Each number is 128 + 24 x the weight over the matrix's rms, rounded and kept within 0 to 255. Layers, rows and columns count from 0. Numbers have three digits each.

# layer 9 attention output (transposed), 128x160, rms 0.0731, rows 24-63,88-127, columns 0-79
114091090093123151145105096127160112113144137112123151107118106066144107147097070161107097126160143123131102106141129145143110121115144106119164143051126145106122109119102139093144104176148092145112139145139113156138124155117160060144105160
125121099155138112134123100148184122104147152168129165110126097154147111148093091102188101136152158111132108122131120125144129140104112146115154156143107133134147100124145102178174124088069129108116111154085145150130133141129114125140137120
134119134110163183131139133066107115119139112136128131123155156120111122155133163125132138123113123111112130146051131099088116161122127139135141177162135142097131111122119091138119098121131161071153104083125136082116149125103156136129105114
099175119121149114155140099139138132112088136074160145159128124098128191109111154139150129126138180120094149161132120134186145135130108163189145138115085104148152133107145105142150150099125118129145135090186170186114111137091163108113140074
124148177109148129129145127164105111095089173136113086103117188100187118165115150105127095136185086060131119123093112128168156101113142118143105138158156108119116155147149108104150165125120115085099155111140161100140142102125072129157151108
122142115151084144158136117168103142093128123111136154142133125177109136112118112137147129123107163169145134142126146106146161136101088125137089125153138134111136103108135073166093145124137122144176107099144102180127143131093099104092148129
116118128146131135105094134157144102110165130075154134136111093125151089130113111114098184122108136132146121121126156148111091092125080083124142168092149142122102137176162106072112135160143101073137111106100102147111133145155138114111096173
158119172113125113136191134154136133116125172126131118151146147116110114162158174090090091151102148115110161085120154140116126125143139115105111117138148132098089138146106121102080150147155118088151141155163116130160115087133086088125139155
104132141108149129139123116109127117135141117174103139132085143068151134151113085135063118124132143113078155085159154087145152082065113174132138130100102079144108122105154120180145145130109121100059112150130134111127137111172136139107130113
076147125121119134186164159108108148088145099136138121128138070148140114198152131153157132144131142137111156118137092120139140123099136139146143084176160170143108163124159102169115123095107097118136160117103142103120121117127075165135150123
128142138092131110136085122167125124150123144124104115130143103102167147111152091131108133168168135160126141121168101154165139081124144111113109130080142106120084123093153136126177130150139089138147114163149138191148092138110100097081110131
090104142141115170151057128111122109117158121108176090112100128117142123129112139130153181130083153135149120135144103124127139128108110093141152166116138148101121158125153136188147141145135095137150097171142097147132153145124116086107093131
136161133114118106149137116127110133138111112130158093102164112117119152103166113175109102161125135126107139128151157120148171154172155146161089107124094125131137118102083148117142133138098117127218136076139151117109117111123146113132112156
129146101127101140144120083097156134149143152118161134094118160060130111093156152131139123117175145093124151149145126111145140165135139104162153113148152102095179120159105185150114162132075107149098105152177152102129120105125143084183163136
117120164116180160133155123122153124118133140116136159148139144129145155137153140100127126116114108151114123087115155110112124102124112153096154166125148139149156141169134131141096133103103121097096109206130127130113126114145174129095125140
129149159143154138137147100138081125094159086151133106163123097085139105124128119120121139109120105141137126111119129175064154126098105133142112147168131101138138100148143100153125116119113156131123120173142164102152145103151131176171141121
060164091094112157113101117113128139164130116116096101177128114132125143113116132158123168116112165155130148156168117141088157135083111110116104148163142099122114112133178140192147108163121123150124100113136106112146138162096102089093102121
138110118116127092116114099129163119121126111092133138150120104100145097113137138146127152104175094118131134121124170163173136121130122129137098127079162116146107154129094151152144140149153092131122127140183128144127160165155161105146092110
156103154129141094097179125120155132099094135144085166138118136125128101172121121160145059114103126140078123102133137116115110116127176147140138102123141133121134143150094140098090121120094133091146151111114148117103146138171129163165172137
110106099121109124122141096104127148125119120149133148144104166107133121085128137118136134127111113124095128128108159136162119144130171145130084123123127125105145146161107131096088127152155097127130150122133117112152154141174155155170112148
120138102125122138145163110166063144105138114115116139120156138190136178143114126128169148118128177138136123099096126165120110140110126168129092131186155135165118123135163039168057111081087146128102142126127142166127123115102106140126127091
122128092146122157141090089121158143101157115125147153133114137105133107051071136073125154092105132114145106119078109136097110136101067109132128196131121119108130118168155092143124117126156140112090119200098114139145166142098144173149117149
164093121091147150113148092131112138094117109142141135162151127083143107078119142089146115122115106152093137102098169120118129150150163144080129145142123148116125109109121125121121139151123125119127123194120145100126118103141158149139134160
070146090127098126100109135102165160125130142082127112110130204116138097131079176125143138149144181104122137183122127107151136121131139140167154135151132102111128133149115135103090114114160134104111164083180137127121144149164163116176179096
130153121104176105107052155122164139100117117127131128162120119151146133081107124130149112143124129159130136157156091159128116128111136123106125143144092137122160099131144175134152151104123141141088165117144151128091155167123158113149158113
117134131116122134141152086099169145189145104139148126120126132112138146082135127166088117142112145139094124125124117139138110122135110136102102141144131104131120127133109112099124120154161104060130115051142124145160102133158143112098135161
093159148128122119151116127110143143087098122058123158161098137048143091155139153140090100122144165123110191087155124149197155113142144119187150132049116116125101114166133175149114131113133083123132141123146132089164172136149110129154132105
133163106117111146092083125101123159128119126086097136160131092100125115079174155101123145172124131130129123147134122118122114139158114109147156139089131128143118139154143150074128143134117141173097140180126151142179126122110113170127104170
164084131116096178132140103118126126166183101136160111085101072141135124162130119091116110183093176135116128135155169135154133143169150169103109094132086142140173148125108133161115134131095130130115087117138144182115091141125118081137117152
115125120147115105130145106117134115144128100136146130129130135061165136098134114148108110122132096137096140107150146084146145127108100138124106122107132105153143122093130119161155141124117108116130129178090114143126128128142106106086104135
130164100158111149151074118101126132120122146153125109123129144128154122119133146108124150122182128133110151157134153122131125137107103093143085159127124118114087148112165094169151128140143142161116108116142123111125161121139161119124109114
142165151088124084158165132153107128104201130136121115145133115103097150121135147134122158115068141119125146136164161155111109120154091111154104103144137134175109162138092092132134136130135158118123123095145168143121125108131148192139110118
140150149119139124144146124122105115133135134089118165104108099088133138150167111146090100132128106146134112130097104128115137134155159148145149106111139124131134125155099142093131167148094105099132145149140163112106119139184108130171143144
086141119173112152086113113137165135101131127122109113148126088100141169168132089127121124136127144106135106139154130102090144087100079117139160184101120110131116134134161151129136124145087140125137114150106116137125159149131186132109114145
101148115141083109078154103126142128154110141134110149129122139116157119157099095143149149100158075133132104125132105121146143139122145101143160121113151133127119169168142182093142141116090144176105127139160088115137183156125099119141135133
142106164091134171207161147102119115099152135174130120099093112103126103149139104157127104135102143117102155072130128130137119141124149127090131136127140153126114118119111102149128142141153090125115137098120159082129107099144060110151155113
116139108138107132117147103134108140147178103137155101106150088076095148148143100143143092156097114126123118136154148110114125085163122110145159079090140125144129160089117128122122123139145114086149130114157155139115092100119174129088122145
131136119115115135114137117093124149162122100162120128122135097152145119108141067152166126132122111157115129072138086138106085130120124128085149110106122160170127119121088140122164102112133117150135134175071147158129119160131147130157106152
065128078123151149126123114119174088130140123086154155120143106125078138129107152116137150080158170100158108163071128138129129128104144149174148110125137096110157103179109114166118121121119109093127104188154097153096115151123120093142093138
154126160122167170181159129092103101146157110165119083096110150073142152169169115159084110135142100114112141088160121122102117104117091131115132155118159126144083146136116084106137138132132093063123103091091142111145100098128160112095125139
146120147110123138167132154160095115193117123140132124143128102158090106101107132167121146110121128111111116107152150165135125154124148123093092090166121170145130147134120147150123100136152087174158111097130134135152135118095098131118077085
125145134149146122116137143063167143126121116107152124139129147136099116156171123142111127118111172132098137175153146132113108136132160137126130131149174116125160154123127125101104108144122131101108120064121137100140138107123140141172112165
116158130098103144142158107135124107125126097099130173165158156100110139163142153170108095150114049098099141125134132131111160124168116121118159130147110170126126111153131137138131128128128127154130128170157124137136152112120119155121122134
102122094148135158143145088138150111086115106120142158135147081074117130151101105117122130125118094132116104091112119118103134103132149154149132139110121083101131118137144135129141111142120106091108114201147117126104149144138166149133143121
130113201088134170134119113143123134090072155171121143116114134145125145161159140124140102131118119139167096094105112153132118128132153120111149138105139132146149123132131125096110142108131099125149152117125141142127134127114104115154135106
131135137116106120080097140118119130132132152149125095109122159103153151123122113100118148164124096087133141169123127103110109123133136122144125199069116139124088144119156138147148136157164165126143165098154123096128130142135165125108177136
133136125126134135137156115131058113082135116100152152115144124110138131142140104142127107124108090139145114107121155156140124122129131124126113111080123140134117150108114142119118142144128104099184170176117154157122108123182140130115112139
115135072207138139165120149141137124119159114149128116129132144093104146183134120130150131103119200094117125131189131105114181109081103123117138123163123129117134150112141144115176137068089138146056076074106157115173175126092115111127137168
113119164130113114112166120111111099142142125141108173124105120151100101151158129174109119120107134141112120105093144140139101149175164126108149136124144144148128126130106144117099145118130099124136142113146156139114111117122132137121086153
107149077126110117143159127126137163095144152143108114137134107072139069197157149127156118120167159093114142147156139112119159110089096137169117147116166138153105148139148114145124130131073092136113148129148147103126137106143118153143140140
130141162101132100112083142119133081082126111118128088107162135065155135120125160110085160161106095140130102123100129112143121124168179127152136147090132090082120141092134162141148146164151129076156172223148109136095107132156124095104127147
139110126128099168143085129119107135176182130118173100112088134144088126097142150140126185109142154116148153172173150143133134147121072116131075148172137161130108153115124083139147127166131132141112090071135130101145135101102143121137089110
116135149131110125093100116141120080153103116122123127123143142123104137112117132134144152113161100138131123153125136168138138143129148091119117162104147145131137099107124120162124144152104125155156138155136094114097136141104136118111083125
146138121116101140152141121134139148129154117102138149105100148122116080115166115152140112100085149122128127131145117141116126158181133096104151132125127142132157096157108123132119167142126117143122106139141121106141104137103152107183150147
109106103115143165180107101126111091204129098132140120112112088129117114080132134122115202120175101115141131133153134143137150146129121153097101131136115132141129166144133091133125115122123121146103107144129120128179114136122105132094071094
142141128151124157163105146083096141148153106118136103097099111078136091094194131127122150091130137114142154134170174139091125123121102118140126116100114114144118140143109116131144158162135124097103104120158124127148145137138155094146101140
122166078092085127122094122130124135167176116114105095134155098094113116065145129180131179135133129121124149154154136142111165109159124145150107100115122131138111158112139142182169097178122134123139116127165122117125136145106127138114090127
098147143140112150118149114087145130161090114132127096130142084115136114119099110139134108135124101127102105155103135107118141163069143140138097080130120108147141155075146153120110113143113109139155163152162191088138159124144143153121087082
093154127148139107140190133123166115076057108152121131157157108116134118211086132111121085137109117140088126079137105100132134107093153137140137093163116085136130148149174163139108142087080109095149151161099128144100156134134103127117144155
151083148111145108129115104149097112192160090132135101122104101179142148095126112168144150120128164111123111137186127175133160171131122153136096099144118146171176125098119085151118093082080160150100127048103145131111136114119117173107095099
138117089153144144150150120140089174120078113105102156123108100172150166145202124110146114123130149151155128168133110138127137184114100163142122145129155128143108103123137073134092109120103132144121139114102139114142133149108118126142114125
154146192128160166107107123154106150148122137118135124133116165143132136111143145121129136092087183123129108142147128148108111143108112121121140162177135165134161101144112104086097100120162138129095105060093145114128145117100165166161114159
142118144116144153089102137140111109174128071114112151140107072146088109069147103184118167100088113144127122109169118149098133124152099161089145123155137141156143140147129084102123104115113129135113065173133134130146122141112117197132109149
108114072149108150113098168135107114147138141090123101098094134116104125099107100151178167128109166131159150155154118142109128157120101127119159133127115147120127144108145109140146136147143143160114070096144152168141149167133166118122147114
124124147106162117106146158138165139063086133133111119111144149129156116122106135124122114137107110115175104124051122119111103154149129096114155123114126076099144102120133153132124131158165127110156143179152091113132102132122160132118121150
133132093157128092135163144130143129114128126133124103126127147107131111134103113134147130123185197143128121121116175094130129105122129130166118145091142120114127149138112106098119131107108104079151145097071137140121115149149132105165120141
093085106143103117154180114107099118170134148097141158144150188165122160098130122136088120101133107146113122155113150123157096149140131112080103119167125123150134120098111151179157161099168099121129118083125152140159129102099131124159084099
170108142137150137147124133148122135139098165101124209133130113180127131056195154076099128099102091168149117128107134133134097140130145100101113138141112144130122084146134066098108147146135127158153117190074104102146099155129101106146123131
141115153131115161121152121124154136097143148150112162133148167178152107171129164112107133119107123109121129133084168095103111160152138146089123167151097131143143067112117103164097104110131151138107118139062125138134105079114136139158099165
144093141157123130112187116158118133142084133170122147141170128185106160093098117136132112116162088134135121109119154124127127110085169118090097103187111129139140111143155113145122112100134109106169124119059112131118120114105063144099088098
144148116097145102121126092127095166126126119103109158156145145156115135094159140153149057119114121154083132117136139137124143079161179160089153111147087148116131088089130126108143124156135124098141153108156157147115101101114094128143161152
123164186140119148148199150102151162149099103101067152160129116170108107127141128170096090129115161142117144124127119123062104112127177092122105078173116085155137109169136150123114114168130106097123161107111124105114125127114102177139147129
123133098088131127107114109133107132135161159121147133105093170076129128157127140116150112137161204112103114132079131143158130158132116124140127176103082124106111101103109102157132149135154142154098099075141165148188116141122173097124166118
148133135121113099149184131164131117068091131151099105102163082137136102142134137113128117118114082114182104096113119114139136141141125113110121137106143153133089107120129102144116148177132135136185161180125098117095142125151110109102088143
154118147080123142159133101131119127145119094096072166142119118157132177110146136160121104146151158147095098120109104138161133141186172142115102088115126116123123104135091157155143121109135121143123117068124146127142107125095105128112118099
119086138121140164146143068125122115137159145162150170153107165107145157161143122088120080135117143115099114086122156081141144141136101163119114178134102112124147119100122098185151142068089128117060132108128145100115142098148153085132153118
136121103179125129120131157095112105101154083111110107085113123120104133212102133141193116142169133146093151166144103073154134142118113143129159135108150127128109147104100144130140127108140134120100147097117116148086125117118152130120112135
140133120147127122106124112155128142134161099106176129124106142138126145092137156149082121140109146104134149140169123138133132115142136131135106115133135118146130146167083135146140110142132130134099076154117096128122110145139144127124132137
149133122114128155134179147138150111092118128145126105113118124131133121210036135128158117107164171108156117094075133110088152115089141119113143134135120132120111138180116135061123122120135111106132135126116114095140139148108162131138119134
116136163132146100115206107188137135098083119148127141148140132130118149145136118103107104113099100129164122096119153166138155115125129127114136125163134077140126101111178119126114111099191143123149155137119133136146108100133130196113132133
# layer 9 attention value, 64x160, rms 0.0665, rows 25-63, columns 0-79
068136111123162121135125098134109115108119168125097181144149142147114109111092097155159148115134147122129120134114134137139135116104108151158127114111080109176163136133144121123091152131138150136157135140149093134077122100117095154138169114
156122118137100067095103128144130126122161110149149137119130135160124132128138117141140084147099113111120153104123160152121167158144145081103145116117160124112096138117147144120152134148170159137119126122120090132161109120152134130115149135
140129127088124107124128116084088133161121135083089142147143125132124109136152145110161103092098114167150148130169120151136152172152103093149131151099085116126133125132119139150115115125105125169143147128138102148158120134112144126097136168
143120169140134109087134117158096121095130104139168142110111113120148106106148092119104122100160113103093062132126060175154145072116125100096103141140166157117110123129147106119156106130107118148097131130105115132143163123121097101131078112
147142081109111160153160154143078133145119148141139143126142148158096133147157170097105109105126136156163109123132192149118121113098155142161138137156108141128136118103136115119130145127164131125126097109139101123133114132171133124131114121
133108102115121139112119085122147110132163105107121151127139109107110098146148104125099116150145127144136101136122072136124138139138154116143120142160082102166172104128178128124118143122128126120097097117117153178159120154158137169156108108
133125148124145157080147109125135144137133109092120108124092139154148093142182107151158125140119115184110088125164162114124138106141125103074076106146178131069139162177105103139132086110159116160180083135093133104108140107139166183141108081
137146154122138098117133119129157130131126133153079129085142105122152130119121112103152164117128138152111103149124112191163092130113123177140126151121124129152131157114122133120118126136132135164177090128145139114167119120148102119143091149
111176113146123067163096149098129139118136145119141124132073163125129120182114094128163143109136116145123108133167115107156160139112128128139145062150097091087081133123139144092151089108120096136091072140108120113120170124124128125159176095
160147093133144133112156139104093127119129138114141108100099125126130105120106169110166119098153138115167109168142123121144132113146074119111097112102090132172117143118083147141104146182146142093124144142118116102117145133164124061162099127
121124119150152150145158157139132163127129100149155100135183097154101120135133157103118111138129148115119142169145133104114129106095164124158122159142104161079101149142136177104153142097139147126164064127151111119088114111150102136128148115
169108146154115128131151199119130119115093138124118123121111110112116165155185111124095109133129145077102123102106166085105104132164122118147135092097121166161126125148107140097126129149127149118126151120175126132130143107137098087118103125
146088073130123124145119189118129104143118144139129129117132090141119166127113130143128109133152120085114128089141137157140109122144121177146110082152125149104100122140156098130140081167140121152166140128100120184100153096102144123105069186
114119107145125117129158129149081136168088146086115131125080117126148164125124130123111140136083143126116119144149118137111122109125151162094141143118135120066153125145144163149128132123166146144131127151124122127109109130133140184145154120
172142136149174133123120119147136127109146144107132115112129101140117149139167157131097124088116143112143101161145136105117136115128118125128154114159162135100142144143145097099151129119137112131177120130109131088152140149155090106155163143
162142147168133111108161142118135171111134111081098146090136144113117140140156150055175127133157148124126146126134148112138159149126083086125166115108106163111126136114136202148160143095136151144128117132155149118110156095145132106160140125
105113098148149162141119146124093119128112121127098113142132116083146128141142134138128134141091139115154155153149139084128097111125133095140156136111162078158163090114140149161117128148139126147088141128123102159105118088125129106149134113
112078110095158094103153086105105121147163143110125178159118121118137161116135130179177143139114120118074099144137137108130150138137121136101075132123111110145154134125137150143066112119095135133083169137148122116143098158131135166106125129
127088135155149162107137130107171099157137132107127109139136107106114159136104081185160122162124107092109102131125149123129142114132127130171157134131116142149129152146141159102128139095125104134126161125114173160097148147160170109133119107
137155136098137110166113110116111094132145144124099121092114099163134122123089104124142173054121133150127118137162097104077158102129158168163153143127170088137113109128144125119158099118123136174102117142121102118091145133149122154145118091
083125158145157114148123072112153097125157121125138123158150107162112100091090130116144097141099142126153114134153089170160160134128160170135138159149135089191123125141158094122127120115134128127150115122151101180147127099153115176144137140
132084143081159079119129080144130104147122149076085151155117149106160172123180111166119114152117127106105091118136136160113084147169147120158136124103092163094153164157124164143118117145117119125117171121097142174123098113137148125128118131
159109101128092127148114163117152114096148113101115175141146108131113118131168152117126080175149118131135133129136164164167128088134148106153074156123146116157140145127153115086156082075140111162067137122131125067124113146108169126096120170
124097151157135151172112098129118155160162130129120141138119120109120142093096133109114113135107134146107118113107123117154153154124124171179140145086136101143142164106099090153127107095120128102117123113098120119157132138098119114131175139
087149098176158126103145125129136106126149131092120148121105138119134134130115114149163134141159114132112128151128102119083150111159165121111084121085141089154108168134155084091102151143137128176134112127142095169116144137156146138115154157
155113158139141115112120167117166182141136107151100108156181092128165121100069139134143100148150135163155136149126142111129167125127106185129109144149108132139109108108151128103137140155143114153119116130124111107144146103142156139104107121
126124144112125082125131120084129130119099099138132104134121100114105149120114087122076117181150117126182147157112072143107105144140089166199115131160124132090106128139147141135132124158124126131074119134097127132130155119145149147125108167
183144118149156102121133120115137116178120140153155118146151108160109137115114128127108160130111142158095100092124155130155163132108112107133173151107167127120155147145102161110115139150111147119172151139106116114099127128093133120098127114
080142127165120130136156174091125106113123131145137118149115124133131151095120105111131148146147108186108144145140118130117159121116145170076138159062078157127143075088148118101135175097147155108118167137146153116106100089133119131149116153
108140133150135167124097130141191114114123103171109156147183124148137106124099142120154121163148138140160143132158110139133175138151120090123139121105140097139138118108165146146136143115123144145132116131112128123094129119113166130139121102
091147126115135151124100105132111100149130099135123113153131099135144107131141114087148128115144144090136133143158151055081147106125089136146156117132132117171163170117123146131125136136080089115161103133095119129129146149106116102117083159
137110116111119154128134111105150154104121138100175093131131108151134160147130150159118144140120142159159144123100108138120122154149112130112116108157184148112172114163149077093121091167151098160139104128165088121102086095129116107113151137
139124121149140147133153114106146161105164122122125136113139104106084157140178115130135176172144135109096146154137081167102174165098141185154091119133154119178120069102121148150123157107136157088140152137132141097162131129128126180136128167
106108129127103105135143198106156130135095140149113100131176118083145117124158128107201166130135123080140135073140108139131139118109126119139155129157104122117102062107112164123144154159108114139095152127169154122097128123147127142136146128
129111095116137106103083150122103152125107138144120092102163094153145088115075089158109145135146154140119128093128152127129144176119067108092135133152180146052099116104126136093117124125161123149151096128118129150138129152105139103123131133
094182082085137121118132179144111104101150113123095106114153124190097136181119122111153132120126134113121112128148142077122059092136142138125094121128143128093136130113134114135144120106139144097143159116150143124117149128139138129124135119
139149123101118141134141137092165128092102139136160144143148145122125112126123104113148133089147129130137129155152124086096130136107119148173143102089120144116113132120112138102097111148136145103124146117131161164120114143178131112154146128
102168121145150084135173117165102100133120154122165162157122127113117147101133137150180114144126123134135153137139138103159130137108165145102101199133143128097127106101159096125120118137148113133106112117126115134089113049104118166129139146
083151128106140135091114069123113142149147130139132146132107130124144147125080154096088132101137102141123098109149078185112142146147064147100097141109166147142095129103152135107149088148150143124135137129159124146148123127091112104169057137
# layer 9 MLP gate, 640x160, rms 0.102, rows 0-17, columns 0-79
180137124104095102111123109112162120137135130147140157115153151148138150133096160129137140073134143112140104128131117132138150106118128116140143115102070127149081147126126084141168070146159119132124162119121165140134123122129156136140121148
090153113091156133108164155090104113124093096132138130160149162113128116131150131112117141129133153111117134156141151129118160082140140160145172167122127115123123101137181108147126102117141110150142118118107118125120110131145158140119136132
133122112131132147091160168160076122093130129082064188130157108101094149158135141085166146123141127139123138127101082128110111114110120114085168089141169116106140128151154104073138149113198124213106113132158110142124166103137123129083100132
157144161144124131161148133133099148121118158109150141096113115143131176077143117151131145125120122122131153158116092166156131108109113115127166114109144130123134125105124117133114107150124109103116157097105121152157160141119120118118153118
124121094143130103153157119155144103121153174095118130119138101145132139121146154100142096095096134112097141157127136166138154127143113136097103164129119089144079158069108129102141127116172160129113147119127122137113157121108154098143099126
158124129115123108132072144048116108122100160133109091132127140168177163200149115102145205124162105116128160157094129121122143093130087121109162148144126096113171113096120137167149117119146136098083119116145109127134120103115106136158152131
106123122138110070083123121152120137100136129131173155116118123082141123156166128134119147125081149122136137072113111145105112139129102071134112141145139109102131108108129136124114127126131137110141142115112115108151119105135119112155120146
110140121124138156138123105165133141150119143115138145126106120128147154112123156156114134117087123161184115106150138132145128139118151101079110093119113159122142091121130181162151163138155114106191107128136101134145142130200154101131147138
147099106163097083115157143104127190151128174109162134138140135152119122141179161114143096142162130083126112109127109125163143124149159129126107104127164088099102096101127117148139136064096173110122179126090129147161108143118145118111137118
137132106137107129128123139136118117119137165101107148156071103157114107125119128114178138173082120159145160132140194187124132107124173153116119105158124133124112139106127111129128099139126088145135089138146103117138103085161132116144167117
105123105185129138138082160130128101129110125136136117155105135086114159136118108145175162138120147118123121115130148129132182125116147119138152127101114077090106122175152124109164140124131133088104151111116145117119149155152083133124120134
160188102138156143137106175110126107112150114120144156118155141101099117139153107076105150145167157152079118122094087117149160118079133154141100127141107135093121111205121099111129162108086130130168096123103154132147095147128130146131094111
102104162141134101113117067130139101126136095102124140115145125139117108147140111071117088149165128088180103121140158113139152143128113183106124127137109178130123128165122168143109124124129144128179127119111142084173145125150099119160132085
169123094120146117147134156137134129103143104103116106121120119141114120125144105116115092156083138126085134149105132115133133070128144130073123113093170133146126145156113150084115107104135129140096125143095106110143133152116155113158152157
170123113177090106147127105085101117100117134123183152084087145119096147167137163130125157147113128123125122174121132166159146143136083147142103129099082113104130109145145139097146130115120143133142129114129117119130102142099085112122146126
118144122129122103155161112140088156120168179119098135098100151142110109152132169090134101168122163132108115097118112124150181125122099109130120162111091124168104089105151166114138150101119118109091125117116096104147108161158123136162095142
153171121087149109110126123151153123104129101148135151161105135116129188108144100096100134141145137128098110119141121135136095138159105135150149137097144168122095091100147121106112152108127129098109132140120086105154115100132133149121176140
093162115139093152090129107103102080143128103120139174107113133114106083105129167109163139089150147124126171130119146094108126117143137125120106103090159126151123169150120092130119112071173147167124144119117132146161126147107146149127133126
# layer 9 MLP up, 640x160, rms 0.0966, rows 0-17, columns 0-79
144170125106138141127150144127151111115113158176113124097142124120101109146121116136097128142119135175135090138157123108139050121128147122125134141155137137110132161113143137121142125200102154157115118120100111117158084150114181120128146094
146190116127130177127163133108167151133148105121152166139154129107140106124137139119138162083155134124120135116093086135161093101139124146120104140114127122118162140101177125153120154156167125106143131143123112134171110140128127081142140121
063164142125134136156098132190153118095171119093152086113129134099098148096088105095107112061119120098117113143115116161148147143153139114121120132154139109138159129149127125148129130146094138113151123120092159153117156132159117117128172108
093094175075094125190142136126147154112144150183082133123137154136122159148105151166142121148131140111080128117101138113125101142103105116118144105140106132102100120101086156108148136126138110101172097111136126117081146159150164140144096146
143121098129129115165116120116125107105154109132131101155096142131181155159148109131075142139128160097110158111147168167101135135127188141158145162101183108128103177107103082141102144127125165115092153137152082120084117102121154127147112112
146143141131165162125119106091112158096100143106139142144094176181124111108147148127072136127138111120149124151155113153136112097136119137114140105122185097141138173126151126118126088104109179172106149131122137090152148106137166101137152142
158107157114094145118143137120143059102136113146149151162142135159124062104148133176137152109147096113098123115133160128143110135122167132119079166177131089122182172129148073165144074157137129114137132141082138114108117137149125107137174134
153117150125115145097114155081149099141108156122148085134157136128134108136110146088117094130101112108116152103128117133131108121132137138100137159108129145124104122097150080116110126105137183135140119124089140127102112135155124147183162112
076111105113107141131099094140151103114120096110154077135154154097136185132110143139115104120129117135105084124143117084168117171157097117168146093145131121142146132102137130109103158108133104147140083127143074125125112109174077122143099161
099114139155098138105089125118116158130124091152108128128115165124119133109116158144104121146111105155138125150082139132133104131123082158101129142129162112127122159122126135156151095119139153124160136127144143182166136124145129102156105090
093127165147125074143154146125111129135140130148096177132122111126123126129124151135116112119144100116131139128166120088104143118138135147129143110116108118119135201084133120128158137139126142104122122126103168140148124150076142162121163134
082093174122150103121111111104180126164155173120123102164142110119136139112130122145144128141160118140153119117098120127129130102153114170137106165091150107120125093123126152167071094156125098136131158150112113104156146152165144156098087149
141107134171140137151153160129136150133089139099112096107117134121123145150086125119149099132109129119110090110083107099182119112113140143123135098143145125162176137141170080125148138098121124063140160114146155141146135128140097146121129067
143110126154112129127128122127155067170125119160160130085132131117137105118112142119129127139100127168127106161146126140155145142143118174081133106122159117153089105154124100075091139096132146125146100119110103167165152120136138142143136164
119176114079171148112186095124177135168106128099130156119131150147110130153168196121131131092095118108078144131102114142112126123138087120120116140119133172108099137109111105135095118133135154120112138120104130101125136157135110078086119116
106123127127153170152166080110126133129092119180110131157109139164119143102104127135135086128113184093102162089083164133098156114089120171159126096112091132131131134153141155102122120139133080172121162129162148144119131136108142146100126165
120116119115074071121110117129140075165142172088112117133115104097104143137103159126149162070115151130115089118094130095166166159186172140128104145121152142127125142094148123132107136105094091121135172132156181171150125123123138099151158160
165117133142156098135126122142124142110119124108147127119131123128114140155195132173171119146134124157119130133128132105116118104167118138122163115108153096079107107194091120110113102102127112153108153136136116160092125122125152150191148164
# layer 9 MLP down (transposed), 640x160, rms 0.0911, rows 0-17, columns 0-79
140128157149134125119126065133145144153117137151132103145124125140158113135111133169129095154144213120114135130171146157111149089132143148120151122093130180079124140116133196150080115115166161154163155125152115122134110122070178102123130141
136109125116145109120100112115145176149108117136116157150151111099082177161106144113091137114140138132125117122087095149134102111165109153164126160148135111128130133115118174114136118092177100144146142148140129138109142088124083134119161154
111105099133084106110146131113113149139124115118090114128131099131114078116131094149153150106166172143124141141132096145126094110108114123127142162094180096142110141164142108102131127124137145134135142096141160147151127107116127142124130115
131126141130126129170147124139099121125173147124142174150113154099134096132103124143125112163135092139139155154150139103148138093131116110126159144126100155144131154144085128101160141154144095122154128103130128154089176139142121116131127121
152147148139114129123144090118130128149148136149133163137112087157146127167119140135124160112163174095115144089171166180125130121140160121125138154100154110086081155099071150141103103131115129128143129185151148136117149147119134124124151136
157077129142109115113111153152116116115135135128128134117155097122140122085158132062138113128083146126108119129132134080151108151119122155161157112166088116154113136131116109114070178135126103148146133147106148131167130155128103116141139131
131115125131107108134135138192120136154108111133108133146140144106083122178087084099119092104150128147146103136164174148138165115134158189147164120114095116139115105128106126164127145133132131129139084053148122084111166148116146116137173114
117126152156128107120137104171136138135107130090115132156087148123124147156136107127133153160120144081170142188082137078118087109122127134131139107111150105093117147147150109141130120139102098155130094096130158153137157131098101104121122164
143111155131094104159120123151104172150130116143171146135122145150094104117137115156143084146109125145120145118154133142133119113116110121191075143127112101099109105091130161088121124122070097125101112026147142149108126141105147117122163170
134123142163128139106119132129138106145164186145117145096124098141086153095164147097102149129113143105135138075131116145135099131131138142168141118142132132157113126126152135110118102130168104106095119093120137120143140159096085184167133114
101100129128131100155104117140158148149182139137129143137104123130128087146145103180116117099113116116150107139142125135148142069087090137141191103153136151167128136132116111128134081115139096080132117100123118136131153138130144087114122158
127109115156101123119120123114128120163119141149123136089098125084120128094066093127146136140096127114129126148112135152118128137154142129109153130140144107112143110170094121130137129131196137124075148077140148119107123108131097124124144120
118165140104138082149116121132135096122107151137144121108130168148124141060117115181127142142119171104131123147136108151102116137150113131131099096103114136109153117150131125156097103124102116136160134191123151170146121161104138101157125122
121174109094128148115131180135160116160138110134093095065116140132099114173156123137140143148146061153112154117127132112111102113118120143110145100115125120144103103157098124149150153113139142088134073067115127122143135147113155133115156177
172101097133128095158110136097089181133133134119135117134084063104118112118096135138120129144125129144155109119087116133175143187170109126109101160151126122136104113128141113123159124121151160060131140136151142117134105126089111152167147113
128121135162099095148064145166140134151120125114105124161127079094114137093127132129116118179128071093122096082156152119100133142127145139178169109125140116140130102144123109120157119169151105116112109046139111121107110131146111087150131159
132103178142137139087105139145162135155159144139157142143153125122150184116126139115098093120143147139133121102111181118152147114145070147127132165123089127112149133144157133148088130178099062099113126056150102071145113135134131100113141138
150125123130115126131168154162157125142106097142141113076115158140126154169100116148101109131114118155125121146108137099105144144142139141109163167173124108080149119135170115158139150104093087064138108160107137140112121102136145096150127150